Weights of a small transformer language model: rotary positions, tied embeddings.
Each number is 128 + 32 x the weight over its row's rms, rounded and kept within 0 to 255. Layers, rows and columns count from 0. Numbers have three digits each. The size before them is the row's rms in percent of the matrix's.

# layer 2 attention value, 128x128, rms 0.0642, rows 51-127, columns 0-127
089:085110146115122104101133101185157170204125141158122102172120156165148195159135120146198154110153127101189104079118173085124159079129124085080150144150140118110115116111131095094111131141146114130043103125121109156109162107115113106085182118145091138104161151090128142091165110140135104062126158091112184133065125182163133158154122169106147135115118170158140180073072133090074089142196
089:192133110109150117144120097121105098107110155130173155127124170116099149153193137169091124138105113184139141077081150173150148116141106105108115192110088186062149174075105155114165139144092132153117141120177161122173109142154161153074169160082183174146161104152103103070137157169151159186122092090123177109133133177126212071182128107140185114147167146099133143143124133116134159178139
082:192109125134140128132114125094107147108139151149059059115158135094142119099164092148119151102103129112095145114104113098079137123159058151112168167122106116118143116098092136135092108072110152162077135070139141123137085172101098112088161099114145068123143085122139161125120141098074141103138189116133122151168124128146195045090175102147090018124135147115040113138134153184166118124157
087:108213059114097134170150113053121124126093163126145129142107108100153132076146195107098174131108141113108209148106139114177101145069186091121168118121125118121140155139137059130044126201124143107121130133148183156122126131139130080174103093171078133168160167160163133129170116149131081153135097129156160114099121131124129098205129090117088108085126089097140113117154107113146170127080
082:139134087096101166214145136116134132098127077138188155121158131098065111163103070221114073063154144160110144113138116098111147141111150124138104173070126144185107090153165136113149120096141156095156152085123131152192120089135147128195107142136087114128060154132122126153118134158126148150126143124088132083133133086118111072132115130104120205189169151185137121079105105142092143062133
089:134145102061154180115175158128141111117149160128165024151133157163083077159148122161099130122131100154125143100107142160192124187092146153085136146149128083136116050147111151119151105125124159139105192159104067117142090162122170184160138129143131172091136133135104082177108143117102133197143131137171071095180100146096158148172131116146129072099151127150128139172172123115098185155178
082:120174090120140091152089077070109150190086093068082106122099088176138138119180160093157142179093143115106123063097128153102118084163135103101065134127126122087131163131127110120047118109161096163165125098128145146154126145078143141158160154159136174097175120145150170169124135135129093089114064086171097189131107109116088107114164187085146149147175139128119135081120080107137141064098
097:198151115157120119096159092152078175117128165088136178131103134141166167143171132120104116184106127129095114140163165114097106124121141174125156137187091129126154159092109102089112149195150142121073128148143165169136152133100088079088061139101139158104141120100186177126129090139164106200139131126107123152146098108150094189198108079157079096169107151150145140092157135178145177170049
082:133177077148173140163168116178163114082112154126159113114158119140116100157093121055183092121048148174146116128089170133134112110136122118118143131080127066113107188126070056088136231118137157106115147127117137138145095035095100149091126129132162133139157114088138114101116156107137140119130160099123119168138150156143118131140096115101187136149083111090199097142131171096076074124103
087:139155074121145153083105147126107173121098119057152160174118092111134102095120114163148127119142177184110159071107114126139135109097153223115138129133124085153148104089107088154096187158144130141144122136107143135129177085138089104119075107087138144119175159176134152197043095139176129120172167097207138123143183121146116164070076136112153132116131168142058120139104121117185127165138
091:115073129121167142153100095172151129129167113140115184095129153122097117152186154059158134146084089173160126151160149176139123103185107134159152059140164154096133113210070088111167170145145124126171077099056141159079178160113181195188140095096129172136117132122141111110163088171132147122114180136163140107126148171104094148125198135118093150099132161157150130156144130114095093113144
086:121144127123144083090161132091140130131078125130130063129141171148130159153116176129102079090119161136169119095132152113097103056159088145068131149118081123096108150126080111139090197113075090127098168175075133176086152095119137178125096153069083129069099156143133137145088147080092105188081138067112146118086114167158131093144091149066089119175105145101163129087158188121126146124099
090:108092107126181083152163148129117173115133168193112175130131137069165110114107122107124196116146147102113113077169136185205078118159121074155083096137155103133168109142117162151136107174088142099099100091077165113095139119120153163176131131152114136170128145120091169079154117117079148168110155141160144158106120137113134122123183119168139137058164037146100067066084099159114105141150
093:139159126039109128179145147104176164191093113138075163196058139142189121108128112128134139180172113083128086125152101092128094092184115144123090149167145100194158116130154155107136124109170124102169094093152126164125108122099092152070140148128129098152151133109103133158128072157161194184122158094149140102096150120136114183151166134165112140105151084168050116115094127092104144074129
091:102109149142144117137140156077119118095120082100179149151110151091111196104123094113179170076118114125143141079140132103114157118118149131137149150185153101183098124119127096146152092107191112156189080099129107159128117113117180106107142118104124125121103073201080114123085123122078110147059116054144078179149127124170115147045134121111107141181147155097171168130192162080082081162126
085:147111114162172179086117116173196160092091147147103124112121152116193114158181120122140109103132181160145162129163168186127074164140135140126122118169095079120125092127131171166140105163101051137154161110133109108066123160148087117109195103124069106127156165131149158122179137106106087082096092160127171122082061117071133197117144144159128154105108098155216144156134165121112141112133
083:107098112121161140092099095116117130095047142131099161148082156175129119136151096079127124147125127159138126130145111099088160114096095135162119134144139143098114109137152142048162121134114138161067141100122143106107153133189102135049193051075123165108167119163109157156082097110143093128128158109130074139115058108177175112151129115229126089081131077136184096182164086108142127150126
089:141104148109155101119129108123146094128090153109158130134127129154123136110114080100226134115120068126141178084171118075174082149112144080113177126218124100111198179133143096163109107115205118111163201143158098112076145105123112095171158128118118129140088107063112130122141132060047082147135132145111142084114112145118106132161181115138152139161105105115103157123074134190163118112103
091:127090068140119149116168149115109149159126149110140090126127069142138095120074098143139139104160132083029144155083165115068119175093128234160129163126138165105138130163086094170133125127124166132124150146102103135073112141160144160162075156104068144155142118102133069182135140143143096095106125146163140177149099116106102082082081117159075146150127117102142159058095112153148142192170
088:137073153143175093108125162148084137123115093105169122066091115066154173105096103146143142170188184142141149122163109122092142132158130187115152065096135064220133174083121168072109162128133094134107140130026137093114186133150122110126133161157134109112131140114151209109098127166132128203128152128144103121187100125127119148136125090073128142132125161135158106165106116158141102085113
081:149128136138071179152070119117127178108099164098109118142187139124106161186158127144110045124071148090189098126127145092092096107172084140191149147113124132088140122126092118172115088125144064098135154167151090131113101123165082146115181089117135185110137123121135093179119088075156111188102166113133131137150122089127088060087112109122185119160150146166105181149118138170190158122161
086:071153149137112134115158121116097140121202104081148084098231091152138220135082143081090167134076162113154133125156162142151095072134135084134164140109157129148122117100154171086104121072113098160092175136147068094176141098151131149141192124145146073102156101114153128146086115108151171123115149066161127137148083093164100156153132162132106120127124084142120119172136096165143100086078
088:123154115098117070180103134104037091092142119107132167113095112135071190090176088178110144089164132129130181089190077148160148114126099093103159134161107142138156149173110099089108138167092160099143182103183166148076134139118122151134119074181110115135142099122133178098131106166077112149158118108179095125194142158121144146151139086136147152093120150155169118176128201189143107135134
091:153079180173103133187124096107090139159081101173129155111098110089112076166121125101112110104090144159150166110101152174137122142140174090152136120051112148074118111113151159126114111126183133120154108141159130178174121105139096098106126115144120090125148033086122116095122133104072089121114092144121180137038123058174132084118072092152081113113122090166091134148147068111172115151166
087:137168103104108103132200096110095107122100137135088157149168119112133116171156174126121129119128147172143129177175108143093143057064171111138122146096147140106128150084195152177135100118106190103074204117102125124226078168133177125076119096166162060076121117153104077100080127150090090153118072146129101133141125159155149134177146161177112125123093097114129160112131156130138118150111
081:174106149145165149140125129164125131142156090103125126081082113085220032114116128065128141032131103097160166147132147144145130123121088106138105142054079131107175134141165110102074107120047110154126109093118122093140124113110147140122146121159129141104123117116139040064145083119187169135139174172144116140172114129089096127084131119123173107181149139158140090108157123167116169151114
086:095099133086094135083122111103120156105093094125112132117054162139127141188157071154169161138121151097122139079118121140133091134064106146124100099123108093131169091094106151115162193048084078133112149097110163107193098107115097148098172099081152082089134178172129150119165110140169152091110137172122132046094154108155156093157105115152104156084097161193162120121145125090162168130176
077:114160126146074145087161113132191124110125175110132117107121161153111151144138122108116123148164108145088159121157156156082060216111080087101024157138094136136148111124157111163118157112148151171089130179086076055110137112109134108122215159070134158103090148085107128110100139123071120166133148122114121158109122109134122033064149120157123083103098129128095169117127106144083126114144
099:087173170157158124160181114157146133112157133068179128131127203114098126101192109127108179129076189114155149156070105197131204067125160129156133109082100169099126134170117133118069097064094109138158125064095103155159123138110133120158157098157177085171115072095112113062141120123088153108126129080139102137147140121112134132177122146133164124119124159172148135181158100115101082146133
087:167121168129149137149157040128115144137130090114129189129138125155111084203107131090081136192148091111165093139150168146079150102114057137110138097101159090127152079122143161140144171173097104167072118170104189164118125146134133168181130129114137086092135190137193170156094130098120058172116115175172160160130105146139150074145169135110119088165194112138104137122111123148098159139148
086:122118058102092128158196177140110163077119129106119169125109139172126166192184189155158120139161106105143174124175061120133130143155098125096126152122122106113170102155239103108127156147173099148125171136089156116059133187112122134131074128117075116159096135106152128115162079120150118129110096164113134166111101105161184077118094100111094071117153098114113118114185164136079146140156
081:125127122150169116151094087136162129117152110118146054161158129132229110113119130116065154134145155112088131167120070124148077119111169123116148147172144116075196155155139052171134137156139136185162099127148094123119106153109105149153143124142085148143182134128097101048135135158103103198137158111192047113153120074125166134103148167120106094091142151086056145098165127127096122141121
088:106140135155146096114157142141117092133188104124126179113171175103074095122175129089092166119141225184125184128078127101101151079150089136163150062117116145135113148131130142120114087120195124166155162103140126171163101121113139123131132066148149104130157088131164120153114106176105103145148124085109115121181074150173168148107092128134124148168117099091216104190094154063084132112076
077:130162195152157103179157090136097182085143123186119170101151139132107144169162130135070142124139086158092131166094164114153118141180079174156161137110090174089160145165112108110113167131100114123110106130118144125103182154162142188138133181185123104062172123115122031122094111126132112157153138137128156150093182086142106166117065063094174083139154137153122136078100133147138089096089
083:204171131150064171145124112113139097142124112145166099105134103120152149158094125137113125128122134167101120131110073106113120150176084166159146184120144083102179177149063176088134151209135160090144071120165128155121162147111160133112132134109112091152116154195192150151108149107155116107141192107112052156105114101093123072149141131051169141183143128078108169152114102133088127140182
085:133141131090102079096114115099182161128141129136085046164198157145114131191161054151163093082175127081119116176147102178113126151081126126156091119051080184127145099155146101104117154083105138114129143139097135106103108122084123107144117146152146100106079184097142127089089138160114138166104190097131118158155147143116167184096104146127137067091127130180086139156046145131142135156147
084:103124178103153151121118110121119131202134138193170118154174108096097155182141073091101133155139092163109122148134115054117121135130104118096100127122143138102180131131128100162116153114120202154171106096116152116138117171136144138107106088222103099147151165140123119181083128127120153117056173112164138152010101137146124141088153147128158111136165181131145149190112094135089114052150
085:132101177134186099155140102145170081128138121082196118117166091139096074118125128056128129071168140146149144149194158121121179103165125149148154136110150144078136107122182096092126062110158154168127096114146082128101116132119053189143140075077149121124068179097114161190157121150138111199095099125096117067135149147144105132135084097171109143161128155122103144100106119193112148161141
086:129104147135115141173128089069165105132175122148117137136117151132114146168105188201110126194185107119161140174143095120143142111054134073158112225117149106093114039095100146147173145138071086065123123139146111132118115130152195147162129171137088119140176137091138088089139139134151153167161070134151090165121148163167135131125065108124081117101156160161181117128127116122151173123131
085:088155166103156130166182119112170109160109125152170153114104104124139174177106128073108124098115113081160151121097120115091045164178167177115101154093110125129154129108159110113171164123144148140129113129153124099169154160135129136163141091147119144107103137133132080080048122102132104194156179126072140115054115094069206150138110189094175123123106153099072131155169151113129130194179
088:118138154121041156151118173061096175116144150151170081127142140082138113161181153152154145119077153157127146097048123101154119105132062178117147188136140062132100175119115172074146100144145102147098168123136111145164126126154060125125166089092160082140145090173164140105063137145154120122154058071088155120128165104141119069077100141133103119152106078132125109134138134153164096140128
101:128132140174158182062152136117109131108146126113088087070104186119159080123112084120093122120147163123152128185107123171136091164075121140119143104105111143135129205154131176120119080103164128163140176139128075124168128126136159148101056100170170086169141120084110117163142111118082162149151079101209112092173131103122102126118150079110124209131091111127059092176102123111107124191147
085:102105146100160170141145132104119132112189109123117161133182113120077167125146123158074103102109118061104126110143073170091075162188126081106029191175077120158144151131087107093166105125187108102120135127101121130091105164163172175112108146128135120110118047119109123074109167131117117146111094043131056135092131119102151119137151135153124153153119090194180144130132154140133124143164
081:065116098127173106171119114122100098140121112124109154116106148135148126097161190144123197102117173070128156106159108113064152180153114117115145127142107130068141094144076200111123143119098159095164113169134104157141152116159088189037164061135184156127083151132115111073207143149135171135157113129083123129157084128117120092155077128107097102185138104132085176157160104099140116089134
090:075135133132068106173176109064133114172147224134123103139109105096165133038130129127105130116102098086098137160126190130112143115147112095119160129136145111100169088131137152146091083177213103125077114122095182124114157121150104114141152136119149180137101158139100110168152159146132095143058087093077114095115120163149146159161183169164066146100123088158101133105114151118181182121147
110:130039143112104143126093083138090171158127096079128063141139182118074090104112157080127121160058099156142061136093153135068120193102209082167117128117101083149196137136122161142170117120165145134139118175140131150077128149087076162149073115122110117141116098076113134151170126117148119149081123141094140071134094118114077142126085147122133134170142140133097180130134084168134161107157
110:121205130120164070112170098061122116120133133107141128082144116137091144148161170132186100130121135109135092146111117167175152121118158110145146167100070156126120119139094170141151104089122078084109155065147141102133113096120103142120160092099121118143071097134189094195123092129122101024169119093027119096147154087128164080159157099080165115142122156140102096112147133161143152077160
123:127149072150121177130118142115050129058126139125105102131132145089134130142125112103155129157190166120123144089110155072149104118144127128126129081108174176086106136144130073096139146184075123169161165153046106119111123067106164114109133108137110180214141158164147111100127099144181184168113068119114140150181108106192170161139138109063158159149103078096133140166116115131100112081161
113:107134130155166124142114125129078132126143093137110136174152085133152154133055129108091158045094138156107133134120128147075113094146133076127191152148167142116139175161125104094066122151160145130103165063117081132157119165183169141142141107178076136057145097123119056106189160122098111146122133184135133113100093135140134097068119190089195136107158155154129085115116085163179091079131
099:127102103130101133126146091128141102105076215140156095141087154161113169083086132180147131073133092136163110131096172166121153120133119149097127174127162074141167135140126079172090117149096098211120070069154160125078070100136125123095089080135130171119128181139155088136137128088190156084104079153140131085094097100126141123195079108143143143123170112087117155111154146098165118078175
124:143117153130073103071158131127157141053094099129127178082117142071197091153172102151130172116127123168091176088181122097145131155132120117158138085075143120156161154114158126151107109137088194189107093144127117111135161164165100096072194114137129108137171110146156123152106137177116087118147097146179164144130125132129125082142145059163138078088095203092147170186124087118115107094109
119:153147124119149089130104114221195095109092170139068170075131116145172166113139112106120104126133156145123112097158159107157131135163160099187064081126144164099130139132150125096199097137149104204127116109120098174143115094133125131131144165180099225111142128163168134128198090154115179107136156155170139197123098117122098147074105068130118125128142162123142092127123131115192134172118
117:131097138148111200143130159066179111122083180117103143083115129201120142100104162088086092138138131119100162132167172069130052133149101121129126107095147119102130174163143089158166138092122137108150126133126173113150079147155146085183098145127131124120161140096134129123115157151052090118177130086145127172106174125104097072113154154096196133146133171167160098091110130133211069076088
106:108133062154101110096133157124147132165195096112138111120136174119105184126117091125142183111142112107154154115148154184126153156078151095134172098142150146109141105188159065120099151157140093148133142064118156119097174119099049134126107158172112114179210074093197124160146114126172153134164118162085172197104147160162137107144111171126081152089126127123126169149106112071180170140112
112:091093061102138109137164109142105084131083129146163163110100156086108184107136147160123137168123130145108117153148128123111107110081104122120130155116073170101146111146120132125138133065073103107102216185085148129104142171098051127191094135113115130129101136131152170154126096097131113097132068087106105033127160209122175166104179127159141046177148102118131149102127134131121168161111
104:104082105133091133090145128134121114104078140145099079151155153130143150123143135139074152123076093166158122096148105092110095105128177137116135091116148156121123104125071098185179099139183102138112107059050141121112116155131146126140110149124146078070160085122176083132135174148091114161139171194125175074071128067125162114155188135078107151111087186096122159115162118077084126103194
121:098095134134181151108127104203151154148071113144157155217093147154099062164161146107123102102098160086060118075106123092143122125136153076078112156121128113140167150142144129172145115109110150104186098150166069120120130107094110093166154159100061140156088129104177107169166217080125140163065094097115175111135133142146089079152137104161108121136131111094144143146123097104119165085138
104:117109150196158118116154109170092189098111129139109097104117181058138153141130098192075161141175143170083063091099093185134128168094124155126067129146137121147093109096109147122086116075055149135096093131045167125184106106163151132127137120095148119096165144101162105125128170110145130072156101139123123113157122095149074127140129178116087163136056089149179152131109099130178109117121
113:131181143152118124183108175116148054155105098104094118074112103089097163184145134111198160114099124145098133119197155112095064133152094187137093114077164128098112140111125112091157122169146114142128141123122146111089120072157112143083105092159189120157094126170107118132140118075122138061078174153131133179122143103117138079172113168070096122114118153113127092134194152164123115169208
104:130130133098107123178065152118049152115181144174098127131137155117124078135124090102162153136122118163141119115133117149112176139099135071111146161175141117078065094175076127152204138134156177076106168132139067132137125159172161083135134140127109127135137149159118051161189143157090095091137092145089093163120170131124111106093135095210072135164154140146121163168156080162121185121106
105:153144110123114167086149110140207093160170180096146089082172130139091087089089149154156123110155116151113102109150084135167109134142129120138124100111184116179207115162056136124149138099137185162114158160055141177101124089085167102131116137139125139136155127075144197145171134041121088105117135100186114143084105125146096119162103174106119107168132108068144143102114146174096112114081
112:132147104164138160129183131178117112102128126090106171144120120152151067110202153085127063120149152133133132143124163148140129146091124157166114131068148163105145070121110094123100157118130151115115151113115022086064126144164172139081162084157125127176098116131063056066168162121125134110173084100148078113119165114173165138121163156155125125119121103209143094099102125082170092141145
125:158157128087166134137101126150065145134119141155126088196178142134093186097132148162108144180139124123081094126131099186147088106094131130120138147155111077153107158105111059107122124111133103097120157069201103111060129138107098155187124095104156153127133071121095186077112127091069130123115130100079110134158142174120089160127121147125127106079095098137106068119117177188075106055093
107:131080136158160133141129135124144129133148109109126182183143152069239131158138159100100158090147135134114119106131101142142067141104099124168108166149160117131098154089183185119130096163088165101072161101148133174103109085088184075079129095148106130171088134165159182080127123111106147105092121197069109139118165081151140160071133135139123071084116086135103154107139147175144086149153
121:133112165142172072069116150153113122098112133118094120129132138171083117162097148075126151157119140154148142115080107112100095107135142135061125185073144121148123158099128185125110148129140164194185101119089122168125084153072107149111174170161120179148079094140120143107061135169194161087111190114137098158044132120149118098170118168164116063089130180132129150153092111075099141134158
115:112155159146066190089160181189150122110103102171140211128184104184126127058109132115115127141174125177092111125193161150164100115111129147119159074188165094155128097086139175145182148130138155070117138117104113176165168110126153130103086110113123101128140198101179144145118097128131165125162104106147107142117113153182094116153140154098149102103173164115133108102193149155106135097073
113:193161099131165121136149126096135186096120120077151085189086167157089147182141147179083170155106172213157117153130128154111120175085105157062126089118114136097111172132076111154135094122073137143129104162104138130139152115093071159165069142131129134088108116153110123108129086127148100103149115109072176181094082093129068145132109141166112150149125150148130038119087077163149132131111
116:083116112161120055104073060089175157113142155107159095148101136174135157078182113114125111120145122082105125145155173123083085109119094117139237127125126174155164133198165120122134136104094109166194169201143160064090102107094101157121154117102130113106144118103137113127123076158051138168123142084108078124154141109114111129170125151103077107097110118128155091159126107121152121101174
112:112175135113133131122173144144097160090190151108114072117127120119076090103063123128111204132081118113104150120145138137122145209143063118061101069088114094104101155153148163134132076112172117096124127108150174184126099166171110175212098188114114112103081119106173106163196166088069125139088152136137104125153145132108140133135135105129148088147136095096153104148103185135099168134151
120:047063091120130109188145161092164137092061125117125133120155114114142150102166106129110067155165113141097079063128168107096113130175135179116171106148139142109161133116184116131173143113158160132160103094125180192089118093129142128076104159166115154135121122096158191127081136137103102193061080115121094165100146108125083125136131122149121216127133138204165111145113135114119133148172
107:128128159116131110145126140121164087136108139152113060104162116073156181053148131153080130093121145145183118085142091095080135138152108123142066129105116088127123057157144139108136100161064158166151142128121118174074097080158117075071172150134170080172134157115143115149141182077100069128162068153161121158089074091098117149148163094104176144106127164119083117162155167160156137147171
111:175128119116149123085100064114108159108073065154091119161099099161161144154103079144130116081120130132096093093174111168092100176159097097139145101125152121206126153113153120148113161170185171152090167111133118130107128145134131128120145097099108050137135117132122130099156086120182111126175146195069174126145192134071132174114125135124137115171168067126120146056079155184147134124069
114:119133119112119124121129164121186156150131142125104103158119113098179138059192147169108143166108102144190197126220158134135120148164143146182153117155085091112145138048087131121126121176126159069117134134148117107107093112184204114099174096064106154116136110147122117069155170113089105104173161109127165161127108136162136104103113120147136183125110101157132157110165073133133108191061
115:158064142128190121166114128148138183124073096175165075160107136104152014144124085077122180173077113144117122136093136111079127101144145132135169160095195102169134124159156113110170132111111119200127098124107110162146093146106133172205107142139147100107083107121136138094133143129100091128111156176143150107140134108117179135095132106091085164075181142150142103150158090167105071100150
107:098094082138093157114092130099108135113118131182090088140125164110152157123205154142123149139132115099125081146080086128112158093143213125146158123169178164106128102075103139143103075129152090106095094144215129149147106161073149051134151116091114140167125112065132103093164173113119094116097085137163167113135189075161125135119114126082162169144140177092186136080123117098160162137157
107:170128148154132139137092133109142130113035145142181099111089083132176052068120131142112118114053139117132137106118194114170092152078144125119200206117195123100149147064130100120099095103164114129128148079154162113115145152114127101163130149133108179150170202118155080089106149152151131134122153128083126069118147191125119112127166161171153159126115150058130122153120149147123103176130
103:159129131100155103091109171102169140166126089147137122056147144123134128089141121133126112110172160114135109112131118109239141071198181107093197103123115196090126110112165140168167133078134085100109102157135105107111148135126123093155101083114097127145152127098106101104178129140063121110175096099105158207126122128126153144088152092180129155072126189135096133080157110156139065143179